config = dict(
    head_dim=64,
    d_mlp=768,
    vocab_size=790,
    norm='layernorm',
    norm_place='pre',
    attn_scale=0.125,
    tie_embeddings=False,
    init='normal',
    init_std_up=0.0368,
    beta1=0.95,
    lr_head=0.00994,
    decay_fraction=0.87,
    final_lr_fraction=0.1,
    doc_mask=True,
    train_tokens=157600000,
)
Each number is 500 + 50 x the weight over the matrix's rms, rounded and kept within 0 to 999. Layers, rows and columns count from 0. Numbers have three digits each.

# q: layer 5 attention query, 192x192, rms 0.214, rows 156-191, columns 0-191
# k: layer 5 attention key, 192x192, rms 0.227, rows 156-191, columns 0-191
q156:524470487488451523574512506514525498520475457519505481472519518465467526508438509504554497518541439451526595515438513485528471544482482509512509493454503504475545456437514543498509522520495505513518602518457499503563476497528468487433491495460479531449547494502555473566489497479568497468489469509500509497476487496456513548481515531477549585464485572510516525487464422494436534506564555570478506518496505436465421446494405479479544530463514497480430475442484486487512487519416620484504511497562463479539444550476424541472459465530481548420475548491470437484420522428488432503
k156:513482619492481485497475510454448539450501445494546512510457512468560513536523461470488468479440534483532388506553488584534584445507457570504442522510482545401485444475484560474469576488506507503599437518475465531514482434501498513470460441482543469458522550497507487489535474519556552491540535470443543478517507484491492524557506553525483435473406501508487478394507481475540511487456542511486536526476499544560494530469459454468509517501480463559455478488461549482515477559532445496487502460471507461447544439535473522488497532492523453501552417473542523489441474527460500446
q157:426445502365548523470484530568522536501524452456529486521425527559478510513535455510483498557496463532547567516567396470491461488525473463486408464527461469458517482474499463453538492477469455441577466499517444513566454507543544447513532478518479499463430567499420466542497423426545489538469484455474526499486492519513552522474466515499550408480513455538471507534473525499474474530522432491507520552534538575478538537487495573498493506516467482531531477491506552495455535518478472506457524505488548455461531506475535518488502578546541486476465552541491555527458477554522516507
k157:561493525491454531560490502534510472497532519466448457522552533485485486562543489498541531520477541524460503423498489501576462471436497563457511528491464485551520443457543467515505554475442502551498559472552555487509493505446490557531496535562550417485481488523547501477531432518483478483436558505500517551491462551495537479472531488533470467531442575522478428417488465570593430442553492446507457481377528453500472464496510529576482515456559501509492467431547441528477516506542494441511496486495548514536499535523493489470510537482509531542476470497483486523460529472530496502
q158:626467491479471500510479484522519452507540494482491537462463480502439620537410475583551495546508479503447505527503515446489472481483557552499496532508526512447478507511531450457515477499491504422495530450507478460485486501484531498470556436479577479367510487455553549549484458504467468581571519503342502480479498525424585480513492557517518445455510564514528539502502531495494410459509493541464552545549454457501505541516577553488508539453459464468478511445455463564494473510483498439495463525478501461516450486453527550486486586480493524482478543501454454528553508524458428517
k158:516533474468536536503446456513433494482474496501437448469461500479569476521575480559473515514489496478465491524536488491490571475499504475534520490494459527517520520540517508585506519545431549498416465501523538536537461460523496508551486517556474529510526515500416529475503531567497456458526394467556527517565477515553472537530534496569521474450468587498499476485507514479493523497451437501470457508479525480441488426545428569518571490433461484522524466581496473513438492475493512553437473500535548525536515507532519493499560445512449512512624505505496516479466573548458500506
q159:502513444497463503474502487464483542494515504515441524521559484488503550499448469483528487415470511504568483537484536453491490468524547553480461524444405475515496430474501482532478488553480412558515556568531496523503528454476495467455511440460489463460543493477545472563573585463472561536481489495509479508486545534574453538541476517506489467475552459571466516564506515516481494447524472499561434435494553449446508445461562472463524501537440507596466477498490459537537521554525473464512489477521549514523562525488486536444527393467429545579435568495427517500512518542444463514
k159:509425477452484498555471478523466523462525559412428480542476507544579458417516531541493442507454475485475497507483563525434494546509553521535469549485525449430474466467463473447544551474459523535451523573457455505504552443521479535507552564513549549464437413535471484487446506565507507455521479551463496508466484480552551485433540511465517536533567496521460502483542527441502504512513460535586487560518489503519541571542453591428482563509497590489520538413537548502525534484480539504502474481498488469524529499508545478581403537530520456529450452518538474503557563523523505453
q160:563473538502492469450500470486452469449537448434543535528471485483471530488513510528487526497477518529493493512464503506498481487490503452483516475499509444505521592484464459517433576474498530463461447522471561510583502508520513489510432505504485484469502519504468581464550513467516481534431511518500438545522515462424502487441512509500472496500503520458497442541452577513440503521375515478470545528495475511429441458518512460528539451516490530484584459460433546441481535408455481469504538533567490506533533459528503485547496517488411527480488524577508487476507409511547619545
k160:550509510531509496560462512548478455518467484510547452523541571467456539467489497458524444453572459495516502445510508541491560489568503488547459441487505557563520470549488553486528493572527509460421511483515432485485479505473467530511492512495520490582431521467473525498467558461467479572473498533533481517512490511581429470506506452477496566521487473493501466516507447466599515465593490497515402523469478465515463509509448495515497523474542490515416456498560536505474514527536552556515510436454500496500495399478503463482535493466512574481496485472541520454487485559480488460
q161:478546462480438566427545477507507488487505488517460431528471519489564544469468535488508531519464494552534434500462517497520492437493502442516579487501470485553577476474518574508475468567527552421468489454495487483488524609581488521522542493533525512521552486524536476491486499540505399552504491439532438513569556493529539453446507555491451507476462461540480503396449476479504484474490529545555455469454516429505470483513513558495488400447421476554536472507452544517551449502480417566462509523481470507507456538472327528443539560512503503443523513462492489538455526464523504474
k161:511457498482561499556478593482495511552533499474515528361471502405511464503454542497517471543467557485576521536452535469524529483521532464458481438483481471498476465526521529495465494478462476505475586460506487560552515415509548489538526521500442530531510494457498486569512515383494517537559505523431467530510499510435510520508449499485479543534559489549461463485523496516558507526465480598541574505463480521492452507582449465529504546495511497455507497503535452515463436489599515565469474431501550543451492519439532513437494497519552539495411538413443522433538500468569460490
q162:493514525475527509462523452558489507475527433468483473523555559500559546470560478556501500490460475445541428459524523498484463443436521516470519537507534473522472477515468475533494454475457547536488444518486503496467429461475546479550501401504491535563543566460500526590505523506452502462469510527497502578544530482449505538489429459475491492495506483503490506528583528489416395467609550537513473512473494455528458483431485558513454540486492459499486384545493503453560456458435532482553549490539450515516533572563531437502430458587477446521540390572481479490504501482499540480
k162:551490485522570493486512465509502492476514554471557517490512413504426442485448485469507484443526434530511510532478505582555537397483510458492461463546430395468519440471498496485449508494565497504443572533492493475542531555518472496526479585556515550504422502507523529495506403500524503429471498527571438448534493490503470472514544478491576507483466489448613488461458498484534516551437529439490455507505544605463563449483536441503487493459441539492489540555501567516493499442535494514441468419470492552504515514556505566571431485467527477510467538498536532477520531498436565423
q163:490453547594588472519462523503502548466527540481500516565471563423514460502445492470524509509502547482510606509496473546534624542499429490478539551521482451506449515457532489513565535499485470449567508497474520477495431428536569523548481523541612511463500450421557466438478477505469484456512494549520484505489479407506524495478531454488467516457489513555458442506560470487545494543447495432517472537432479450562526467470392467456487454432515498499465484515440476502467422508456586564508496537483485563484476507505518521534457505500535567466484499463463490494554487484493476537
k163:531556516463431548486425489447520573567485506461463549454511485545439543444511539482550468535538511493467526489551520452465501534458555498535457525574468384509494447584529475479463545472563499568485479414464513502515516496525511512469534520445454450524566510512512508572485516505514460447524463400541431495465497558511487515543484541523553497436490540511480417474541473422402494525525455562493537519476471535500491492492577461453529541466497474511513462533489427485486508493504492492575457518499509474521521580541470491475499497525492429563475458562501485478544501487434487499
q164:559471525454578588506441502396476491480498553551480478436517525474530503486491442526541487453532527558530526448452475439450546518540484518481482518566522602521543450493544583542546487519518512534484542517514451522408504566518457497477573494508505463529532477487487589458506479475495500458510470463536545524569472510503500492545509432549527531471523446502498492479468458471479453514505461475476542497519585504489508584449533466492542463548496487489485469476466506562483425556479540552523535527510517484491503474545478501499590470519530464490593467497494479517430495497457492538
k164:443453477510522520433520500523416493501610479477507533471511476481460591583486449499502537431491482449461534549581409498456513504492488546532503478492509486477536494531440450559412494524492566488504457479478469561539540535510451541550535489544573523466491530579485514485490512504530524504497537472496496452518475534495537472395466528454451479509532493554421466544557518500462526560462431511514489469439495443505530564410461459508486470475499550521496563497541515494538520478466579495493442497492532493542552517509516536565515541514477507457460542512500511539522495544495462512
q165:468468484553529546506493411537547429421532539484478534532517460515456509486424481459576474484508471480518472500474530501528442492530475527503530518490541502516407501522442453463457523489477509482528628515541481542472470481535506519411477508469536474416526510486454542462479518491482501538546490503515482505530496505481461538526429528498564466489502513555478526493482495501515530581566533459576582477460581403533488550530472518518486508580507541476517515473467465532456574550499545540480525563467465505481502498580493419480500417566500511465510473526543510585534444481485514550
k165:521486467452473426526519456515394525505464523467466559447466497545525479483525499505502527519549479473427421551433551489528547516510423520536466584509503509494528587484501507497507464562559601542458482473499476512504546522471535519518489526488513437451502536483487432470583492461555571485460544490448459482490456503521494463474443500444479424498546508435506564529490466424458477513474476521487427498456478490436545593495488536474480545510490526469514490487457461514523527540494511506482457498432501467448475494542461530462532558504519526522480458509541459424500543508482422433
q166:394469579510476544485464486518489509452494507506504544511488511515423509522430564535550457582449541528421488479460507501517536578519529521493591547570462504483538478494493468491545478540520481509553429533490491461463547543469474460493494520486528499496481474410593482524483493514524511490496414505563452549493508483520488538482444396514519449539500577522504546490601599522526502473499485450496520475504469457527485486531558476607561538477474491530529452559454459462464513522470534522527526499505441463460492490469563463435466509516467500545545541507500455497424482562486503456
k166:555544426433474490495520508545537505486551567530501521512462468485490498467551454466471490501550519458445521514449499508503522458489475490542429462446541460446547499449463486547539496496526481474527496509535494473546466483521536506515527493475491489474493464575474513556503585491503395478566481452461515531529498465550446482454512502488456499488482470484471400478547538512482493493500495465508496447549497502586505532507547505490506580487458469452473494474525480551549479533562509541395518470512492509527476466539565521532515387474552482582511533538487484454537534459464505510
q167:492523464474598499485504500463478461458470442505419493529588550498497521520420482503466550532502538471518494488512525476423536530474539482494582482472605538472526535481510517483531492541459432517477388497438484542412580451568468502494499479501506484499546456509429485472571570416483448527432438504425461487518531523426502438536454481544538525513494406479513488527460511558490519478524435481439505515419491513505554557580538539528558516450542560542536560510486472496492512531505397498478535455454545512512496502535419497510529492502524464515571540518507520572476414486524468520
k167:465506449504543561453494513513477459544552521489501493493476515427491485554449515430482455446461480561481466554434555513498460522487516498549520538545535498498500484454526535508556462428499529454505549384525531582522517536442508532509531547519447509490467492571469554416458508494475543508538490500465532511495538570476561511559459427531453505506421525537416537595560499473560464505509461542490463507456554513484516478476578428494450511488498513441444548533483529539514500484517527561462498524467565475451499530448491432507467463486434502508489592461528526530486531446559513530
q168:442480491517492485528459542548516468445482565455540547515507535543456543606543476489572480565574437512479522519514458455533471544574451477467481474538489479448508543541557470526514471529500536532482470483498514501496430537618556518461485499415488595540496536505531480487493469529480447430419467509552444369426534481511501464479481462473514503491483452491568529495533523533425513496486511539484514540423482471478529459516511534521381441527509489482512491457506513471503507480488509415472526546487480494457482465494507573486504477487488533557490483513498479436585494437539524528
k168:540510476504476572555524447492511614476564503471558513499526477500543505527502546495495553552475512420472509487486487504487604498528571531424461559459515546578448489533462535469468505466592501412441500533491549530461484439444487465519487540579516469502510499443458497496505480551547463453493498472474505542474530552504534507505517484533507497474509523474514464545507503462465368449503591408468489483549478533575529472540485539488572494511527515486538531514531573543416514461526584469546492459500527506493477444454457503556534484463561549493553577444472523466489514512514576507
q169:657531530490490503462480543522491510506416497519504531497445520563523556481511415465472516489503486450461475486474514529495553464551471485499496491466483485504504409497425472454510532555505468539497518500548518559493485485538511441497478445454527419559478490455446483559506461503528568485525461460494490567436572499541472500519457529482564537444479501610507511561510422519559460438538570486456548498550493506522505519516437482438461528472517538474417444457466449588532512501480437537503471480505479545561513474489481524503498442568538515495479491494441550429438498475523472459
k169:467504540479469576499514477535466544476444504530494466527573440557506459503410498527465504494540514470511486481558552444537481533459510595508467542477439528459515479496495536556447525433490487582534471470478479507566555517478601510450396514547496489476457495509587499545424489523523529493563480536476490430505419458505527446576539509507514494499444539481536490464432546468501532512422495505480500577497507544429477499501519494495472514471543484491525548482523514483559554514497445620477550504443509522510495436524571429442481466527477503476449467469411521502515526517460502486
q170:526483466529493460528502470543572415518489508512518523533558488497432563498449493519479453486532514452477514496553468526566531466513477480525465453545522484489479493493477504526556440489550480484497509458526497518540566520468512528418419541444468574524520508432455471505473450538499473497494478459550463553491452475466481469514476533502546558513533484499486389466538488481465483531474521528436461493566507469445535551479441551461552506526479466447532483465558561514436455534513518498472524528422460549463476460516503557458452527533461519564465566581509477487508459500554463542
k170:448469495497453491521450476484524579476482532513497585455466548512539518482514474468533519445573503529562522513489495549469554442460443516549500470493472590463497527508459542510497517510498554454474487485565508499488466493519546428491549473478500499489480552504535542530517524480568497527504471548481539558541498509549480511517516523524466490531559562508490552531449446558551454465486478438473539403506424580488454485475448469463462471451534490540553517480495458489532513446473543461507518493542550462500441491445500476526560486532553484509474563534502488522535513556513538420
q171:463409497550451548493489515465502533480518439472478501524525518506452499541439478482487528546493527459521519513443600473581499602518555549484522520537455505544438525484562491482510503485462515489503520495430451500530542497421497474533541459461550463483492438525480519458533466550461478457485463493517485481540442506497568559474479443527531459556482507489525580536541477586483499438525516481464381566545516584452491509505508494488547507510494482448513506523452474480510439520483509410587399502506499412471515439497507474504497577548506536476414495482521492420476601436563534495
k171:487539459491448476505546516481466520520552473540425540527490568522478481457544528522452522508510509542515558480473443547518492463466551470515539537493550557475514411556513507462476522489510453510552510543446511445549503506472485583520535475486466507532477498523491406479504519522477483438603537523494481480497483475453482499487492563515572542458498495542481524430501527474497546439501498406513446408520509434535558488512451526583485504475535558526495512508490501549503497462513514549457495526490509537493461508531462501479500558462369516540507472506517499482512531565469490514
q172:553474566517498475556465505582479428480601511590523542492485490560504498482432499500539494553492482499532499529490493456494511499499495448471598504536428458502483487432461539534503568485475506561417476536501480426510582484496481461502525498535530478494574537509484486520467468475541458499417520571539454514571477487490424567506501460414464535534436552556532561552494436484506457554548484499576531507502468506482536481462464519511498537469475525525481530534547539471526504584481470494520523540459539540476547506527452453467445499480473557540476402483487529465523508534491488547
k172:545526447502463494462546553456502494498554483510480556399579535491503489469493520456523564529459443571468501521514509487502502480508509499478422492443514463494509449499506541507554524501429445512552431488497478540454537469526559499497478551462481516524481501449495450562518579474538519497507479542627528499452549491531507397442476481509549488467487472452526467521505498481529500422519461518537486501488545528465543528453480462491482523486469486466537444469470460550578511468534514490458513514527454421516456587544535486495429499428444427495476532471532493512418477535465469486
q173:503389552544520492467492459548446464587534469455539453535498478552491520543505600533532499495513513507523520537437479485394523504483456567476453409479531435488566455531499484501497562501464565535522470467470542508427561520470502507404518551527536443548517433528468504444507510523493487481540571501516508506486495461514491538527471573586464556493511464431549519509448491534541485459545465479463504504494570526510525423468511540482380402494511567497520444455469561501519511522496539535544520508509473508450458563522533472507457495452478474493487523471471536540462458471426427510
k173:460550539486566470551507586553518460457459493536516473509557445525505527533494479530427442515496483446540544443545510518509548562528521502464514550456427561511479407416494482485541562511474519524554499543495468535482553505518543466504463570427422511518525611483532495556510594527555453474458521497533488562527514540419444484554436441499494474478516506449541557527480449507507478592540519513452450454480518539488538531482518499512479460505511560529502514514517475558401479505546543463473525466496487465504532537442510535481495469507416480470498546540499532480524531536488470507
q174:554456542510466497537407507592468530476511457528545535481503565498522494467538504476429477548494541452576552496509540437503533505538495520524543484484569515430431439510494537489504445546467482590448516533480500515465541522516405476512506468522505482528533513508449476539542514463514494527501491475483467493496528541511478509461511497510495506519516572522448497520508492537479494523439519492514443444468485445481469547542571546517520558537444478392481556537388504497510503504502451510472529510527469493427539562524598599561544426415521524460550478534499483596503539445497543506
k174:484574541468528493511480512434588531502444459467490467501496427526492501491456509482471479507484479412500486524515551520508493528513479534454460505600465452564446507458506501545489455477445513435515504520552501482526507401483550582509543514507513567485476496538517460477560501533467598480489447540519522493504551567505475501513558511514497410503466497540467455629495457525526549506525542433511449455516473528520530465512438501525504563534454484486535501572477486459492537533498460487473495543478465508533476530442519486463574539521472514523452586488481469470531464484455426478
q175:471485452457569571552467532468466509470437510517585502519524468539502445483522515555491451481502503443468451514487465495543521517539502499565490533477497506512493428447460516533448488557459490485477521488460501445502510464493418506550483505501482463485611504530480522494519514457582587513478477546560430466502612551502578483422490532517520498448467534546525458475468451466471483520521467496461551565552493552472553526487543450498457546485505473475480477501527483483541481542448509494481536631503480503542479506556545535454463509486446514546589498543486556528567534476489473543
k175:536503517435507576520553522461484535477492508496617493494537545588545552505470485478464501518555449474535513573559499426483483410469528538448459505525540455482574512521486477465510466494459525565556514463571463504492499500501441502502577457494510478444483511558552561441460481522448445520512465432397453498477471458527497459571522468525554424509502482432503506543515452472491498535545470487478496459466544463466447505503446530486534526538477475476440483488500577489498505474503461494404484492460463516525531518519477498528542506486519587486498454506524459511430538515455520546
q176:523532555559540515489472529449588466515530452470537451466420464488463484479465571441497509527527514466479494539585470533505560522506507460476498542538481491441443465459553505439512498464489559534512491531467509607481534539492489497503504530532539515488506538513503501497510439567495484486456418536523456450521518432509445450510391543498499503584545525487516538570489521474504459413477563508567499476486507573498538466436541565466468465496559486554470503449526544477565556490560564505488484545529477509463511519540511509472443547539579499458496500533496495505516546536549462506
k176:479493546471455525492494568511487549491535528441440587558610482507486533538581478544499493480527511489481467486422463524597531506467496484433526473468513491557510424534508511549527493497474486513499491472544494490486507442512492574473465551528509546517544487500519445522465530406485541425459540498497424512493532485472479507597487521564527490490513418472505508522483422545462472492512466494466456535508485459494504486465527502507469522488529533515501494456478459475479459464492526530506542488513482454506495460495513477544525495507536508491578519492459510578500546508459492498
q177:517430543554513523487514558547531523503495552448451402484505483534572506438512593487493453512444401557525502528523526504448530572503527552542485561416503519510508430464527575500518408538519426549532587535517510539516514531506483541529508480492521546453548516498483506497514476509533481542486521487541504535467568442384455498503511403459520513481545519488539576470466545477476525518545534552570538483500495445462542483470505561509512519486536517527475468476469426521435421415487452470473479525525547437458543507557482515559519580535548479538426547480554502474494517497544489536
k177:500512471545515522511512477515509510439491463445440567506479510531425525449525498446543514492535533464488469495510469529461489535509497516497522521486530562478512471447504485527523560473530541483472474567469511502516520447462530521496444510537420456477480503523496447497493519528473519425553529497492540498529479632573577571541507473550519526550492449509445471479605491564494469544469493463502440548509454531494492507508525455536567508486440572502498479407477564491528517516521516539529473479502511518509535528534462516464577522492496564538526489442449420486468496520521443543
q178:526361539504472520522534544484492459516508558516572537443452566525501480457392499516521494463496506502513471503552512475522537497465502509474530501444424479483459543443475481485431576464506570535542519506491482491508529512529535510499535466575518553454463492587506441476461537504473437507427481438462552521501529479497535474501520517480507559518471528444580498498478496524497518554468466521501435519463497549542443459449507525562480525515473523500505449575485510512553556591512578474470654475456501601435452533531583508501560499493478493508469524502515518485466447431465519456
k178:532549490538562429537501467488578464520465522480550507478545481470457530533439441471436444649437516446500463453498544470593495512530455556498508542511534468573503455482520511515513496503451465478509477545499553475500493489508498484496442517406481462545571562459516589521512451505460463499525535547579468516541563493457478496464519507474483437413472518495462547477449484478491461446515464541425493500460474511477493485441459537487502526485454546500418462404553484374462506457496460491447468557521522519508550529453448516517436475504483483470544488492561437504549471497494487489
q179:477557517542453447555473508478535482452476462435520489488503466530468469472523475537454578492478480539533478491478488559561527525488542471504498526528500487504482423440415493543485469430491500505494407542514464479446571492479522523563550496455507451426413510509513550504544527512444537561477528496531561494455497462483519550492477513511527448455508510442501409483510522516533509498446522519517547480479562461530526475543488515566469480495454574578491499511569572524547467411479527504500492567476512563476506552470499565580499538556494544461494446498546470541434479535525604444
k179:498577504473487466494529544501499427524523481491467556522474495463551583518525455559394513523461523454515509468412488433455485512483499461519533500577498486534474472527549573530567491482506416464497553474505490515520472525545509490481551475559491447479476501452517505530502593412557473425442515552562496483573471499469513485522504510468525512593472518449548490457494490486451485521549458500558496563465472600523482486566452414559498489523479409445452455419563502470524449530501456547507500546470502444523513511536423490439470571497530461512460435484510472540475500541479462490
q180:508522524477553521523561558492526487469474525524492463480474519451465490514566478527530454524513442524547481458497494496488510435487486464615456481523413467506445439435468594505475488551535457525533568484471534535504507541485562506457502473506534522534506593555566468434476448542462530564449564477564443485541490520492457476497554500561482469480508511499504461469488498517503515465473565505474484498456521563505522480526459608442448506500546519480446475527525438489523512532452435424482483542545424553562517516492499479539500506537537448512535583553549467440456488518436496504
k180:582518515472420497483511493462547483463516495472535502478547476458520481471472458529522525448534533526518539499602511458511504518506565467435484532479547531512513552468544460497493539421503615503430404489470476470512477532484490467473539549474524519497540408459471505496506497463480483426522514542488548470523495521536568550529483468487481514497537391472593451486508436472536486488530494476499513509525483536499489526512515454529412454507479487570532551453460505440505474483492444540485503512497555505527481513446487477426515504509514527481557507510527526384540511560457508510
q181:479571478492540551568476568486544518542536530479484523536532473498492504550489557537517486445521523467489494521475522446453570471497526534497566561491491497493471451484457621545462512512479567455469465462537551488495495501507472464487468532505513502538499552554501549497480459460503535488552502457470555529517443478542436521559518496548518532501481521519537516566510490433538542447516563499549486478488519499510523565464500575515497500423489559537560538495504492457496513460478533471374534533461491451510489539477541497477512563505439532495484568470490408436531446503503480536
k181:485483513511511456449518497480503553453465514461490535490494565513510484544535463501510513528474471496475499476479470585550425481497468506507427526498533512506472508568539464506568515513523534476562498541496480586529542469497487552476511506482503485487515479547494542495601531450556509470499493485555578516506543490558528528490454459501556566516553495501465446495478481508511493565415504549455489444466492529465484533502460455448480572568499480443563538542540569520510503498489495530439466502452505524517433537441527497455526499519516487458493479537494504485500582485518555489
q182:502476540476516521503568485458515489474438555526458549522464512518485540485496474596562534414503454494492464504552487474414442562525445455584484427512542506565489540487477441590463441448514389485545484456469466515503504480504486538542523546544475495499548522525463513526505471500482506551467456521487520508452518547480448535518418541525449433510434483531476532577521452426537534513527523560465463558502557509543472484496441510471494498501520557491489535455516504452505511548546463556474543577505506411448505496505526547499514522478523566514509565475508527581529551506490529524
k182:533483467495447515451434483418486535514496535482522464474490492491583456453418512586466438490493463474489527478457508519486458483532474558505493539464541532454420452523550543494557491499447491515501503504583539477469474538527542543483434532577429566489509476507484556436531454549477507482500479570438460490430438562484535509506490512579486522537448499479511418564500480503516479475477461486520583474466491518396547520500502507534563592521569502498421473470478466542437498527540519495464449499469450467473503559482486558502489543572482502479491474534477430557504488465477499538
q183:447531529457571474469474458482496482510482503476470489491524500533501534531558457482509489529477489504494467486490498485527463532474500563483558494567491469562525447467504545531486533476515476507439521534511559515442505522502510524502533428594530534504494461458401538465512466482577559491501488456518495483484523567473511562522571436509468455549481440516561519481564532462534489539482551503483524493443411437434432470513511514395519502422499491486503533529433536542521535452519524506504467488530545511514475476477481495487420445505466520558502520451466503555498481513462495487
k183:499503435492454529519484487551501516533476460412498467494495451448502508494501555541527549422557486489509522563517530458518482440586536442542518457521524482410505502474534477472556488498523530539508512504551480521526603561534497508457457511497554503556474526529548470496439506483519483471491463475511516509540508475465492519490447508503466520468535506583458517515552506497453449468454502425482480466542540522497526459501438472546547497540538478540524458473576561522487497472489450487512530498478498474545466499525558445552551508553522503472476480506557509414497480541478560499
q184:528478477536504590497483557476528498530476527488484439492398478462571480446544481494545558463632554510519560525482499506531530567535478523428546497475426455525478524527546520476528488446573531478518433492460564490497538499568506517463455532441516561469529515506522483545420495508424494539418477443454422506448501532475446554492510603544484481518504503456481530566503458522563514460547458532500545604477531483622523559562549481505548529465518447452452517531439508498513464495480503461492427492478483458466501449505493446507527490510374495435541473475548496481525503502443502497
k184:450584467435560529505485471405473504474471554547538519531519530507505514560458431526490494515483451538518554475414474520494515540407491514435498484487521536553498475440500496525485512497460427434478473414451576562492482554586469479490524495471533462527518445535491515537457485525480594478573537531455446570504442522521514567520475468501492549490439490532516514584548515400498502514524516483532475496550387549512471513488483497477549486498523508474516443558532502541485488515462495466438467591557509550448457536573562483477525468487541524474502499519509590427546527451455502438
q185:523495533521533539513475568538423482499397440471540534532525478425528498466408526467493531483534554529480397446485519508551490493534464498473505418504530584510516518518525514457424452428508565504537527488532443527484428453442490442515494537538507550461501483467520508561571515467520440537555472442503446484434479414513506432511480487519491469508453528479555513531501481427479549441470421477517472565482513560486574539518555478520400523488587493511511554499568486483513515547496477515509597502473493485551520528514477489583520503516503526473496524484531467490515508470508475493
k185:449525468408536523469442478517489524469627513539437462516521429530450511525593519453505477434559450570506531553497460393467557510477537471532493582443409524472477500511450500561548466470517526518550463554476493510548533502514480528506508465456536451483530486503535536380477432486437436471444545538466484487483496439507431515519466518483478475486497432519453488526448518475482480469484483536451525516454419467486565529555527534441502563544553439481505463512446507503504510448566492619546438496393534521512511472518461504451487476507488554527533554529515501547470508500571444535
q186:542488462422543460545450505516497526501583476486521479469525477551516470567485494542480523459496451531462505534442514509512461498559485485433494480512568538463452512502452381499499491466535517497537486537521475535533513427540535561511455539492485516462484495445534540559520500479509477484479567585519519522471484478488502491472520444463497489449488411451532554447456500516606559398502487500531519480488531565467429553573493570435506460500474432517408503446558499446471543586482536496512446548509532488444509547513447489466511535473424515542530563446523540491499505557469464481
k186:461470534615501424505517500564455513442524464469527502477479530547507518485443484530525487599446570567496443481442471525488479518445538479484541532513501537494505484455448414490624443494481419473508441461510501592484464507459499476455546524446488563518489500486443552446465505499537497478443495535532523474471474524497455415566499475490489502499437540471460410460530481566507478588508474485438527530494394462513492482473478476518503494492533530521542450551478539522415525521482443474472614472488475452529511505523468458481500556508502444544510508488477495486537433392414485525
q187:475532504481536625498457506517452557515601457514489521535493463485509492517475504487554503575461484465472574465477536519530494551492614515547559517507423440486525523554511498440561489462425504544421536472542460478499526472384493519523592519497484571495514575551488464509521481524564582504524464541526540463541486462461499450551471538480462531484534513481475550523554490516504574547432502534455531512456532493519432534502488483485494492534494468531491519449505530519520497396486501468434572521519583508518539540482475526511477553536482585566531510429491523548515503552551469494
k187:517562575493543442462506461546434411555529460437463518516498522514494517483526537490485501474490502560500438495453491439555588419495509509518508522449567424434469480428498539599589547517491515482546479499506516505533528468433506553433503475571440511506459513529508515484575529506446465468496508463471532491503598427495514514471540496450517521535613507530500410497498505480510457501515562461528518509492511542441519502551453436495477501448484537528503507500476450571452439528442463472528491548518515529480473496529522461480558463505526479477486525548497497504472530536495487484
q188:488519496504525546498482469445508577530541517471532497452573484467480495384445481498501464567451412548507592475527500416433477458499475414526504535486541492547565537433479543522513462530518475512453463507454506485544513517521514505496574602515523566493463429499416517457536516548488477495469483418476559529482490488493460436486442472510500544454557530520513524507504486518518492493508462475442492530464486438539479502515519557481392551565555435501469497540567522452518507494521415472491501549530452562493491482473461508443571529425559525455484580576502526520508510464489471512
k188:550510506504498473537508554453494478406478429491492480568529501444502445535553514490533509428506548510503557507485517548471480500552489522519516556463417499458460543473549491515493464456499554472502534517468515471438586465571485456534451491576502468482546536472508552490479475475481564521553473487525432475522555459543552543484516527465569465540504574461516476559460455547534549553505516530521503490503479486489484506481464501495477501439425561495466583547506512522453431500472532516579541506548481437532545527498523514475507521525493580547545531446508446491498524444482495513
q189:442511503392499500505427481447505549490532519368515472517565553470492536417463503523515524520546429505503458489462599507536495541558602469487456494497479498445527505455537451483562494450480429496572468548495473521517610487428498492459517490551606477537468509497557443485560491513483451489469513504382459498526549507521490590484504390445460505502465576522497535508504515476522456509527492524497527484486500479491490561442463555502438521516525539492534597513539511543519472439480502527430483521443539529532489440545549622451502486485532404516474497513559402525523470491538432449
k189:489528526519458491483522387517456485513484440515511482486466475437472510481493501544477448503554478502528517530483547470503511484485409524559555589539526359535578544541552572484501495477489519467509494479536485460452563488495445528445524505536427529495483431503559473513467509494500572496464468551518428475511558476481497506524563504515500408564448432573500471472534607492506471560486490456500436527538472445527449507479503435471593589484458467530511481476514482512460430489478512497519488515607527571470506582417471498519496518502450480514524489491424534476450503418597541502
q190:518525430477503430463485452495498470428495520506605530423469542495501442470474537518494490459513540480506528506512510445489490439462540544545502489513510462548503430484514494532507524489547541535479529529437554411547530511526488492438446499498523599466476519457588497384530480485549546508579531610504502546457460493526529570554469494490469534441541441506554530454516544482488514514536503524484493525448504413471528508547471497539530465528526449578467381516496562473531502468499548480546568475451487493434489486560520478501498541519522506521523517531524490401543519523479508505
k190:540578544554565464510534500456526464476559484490484534517564517518524474518507455557580528471452425472440447545567527516565462541535485456520569540484480498458500532474521544471513485530542442547478492506488469551511440555512455474499525487459502463466497482431427541625473465527516453506475513466492475563490513503474512524503550493460612410493503561556454509515503424517478529462509486462529530488580431613501501503509463520517532498534462489473484552535503558479516531462517547454470478493445443525540485513469448428543467438495579480464431491589467498496538487495488504454
q191:533474518579502460520487414460494506468497497453486486475549449494486569470452498492469411516498551463435507570542509526463469603480523534550501553498535465525495531496489478525566515530532415525450550503538501527487535474533553542512525472550470489478498525526529474470488520455424481474508463461444492526544447564552416562525497518577512462430450482590543518448474502478465562501511471488503483398473431523497517531465536475528498530505461526490531488532544547532463516483454470540474537529511451518580493505489516495535468479538505477510528503514543478501476565458510529542
k191:518489462485448536533463553437517527530508440500487503558445466474497503436397474583540538526499472423474562526529535529512526461506425481515484504515494487479472512540474515488510484484485492479558481543528509548415500562519533501466483555508555555509528494562431507531537491501516509509500531456500560450490531487528504569556556445496543432518507534419520508515414484508485464534532480516465517478515502432469446534532490440554464534533489506485517435524509460476546527502485477539526485585538541500410454512518477516528501527483469495497467509486518420502560478484526410491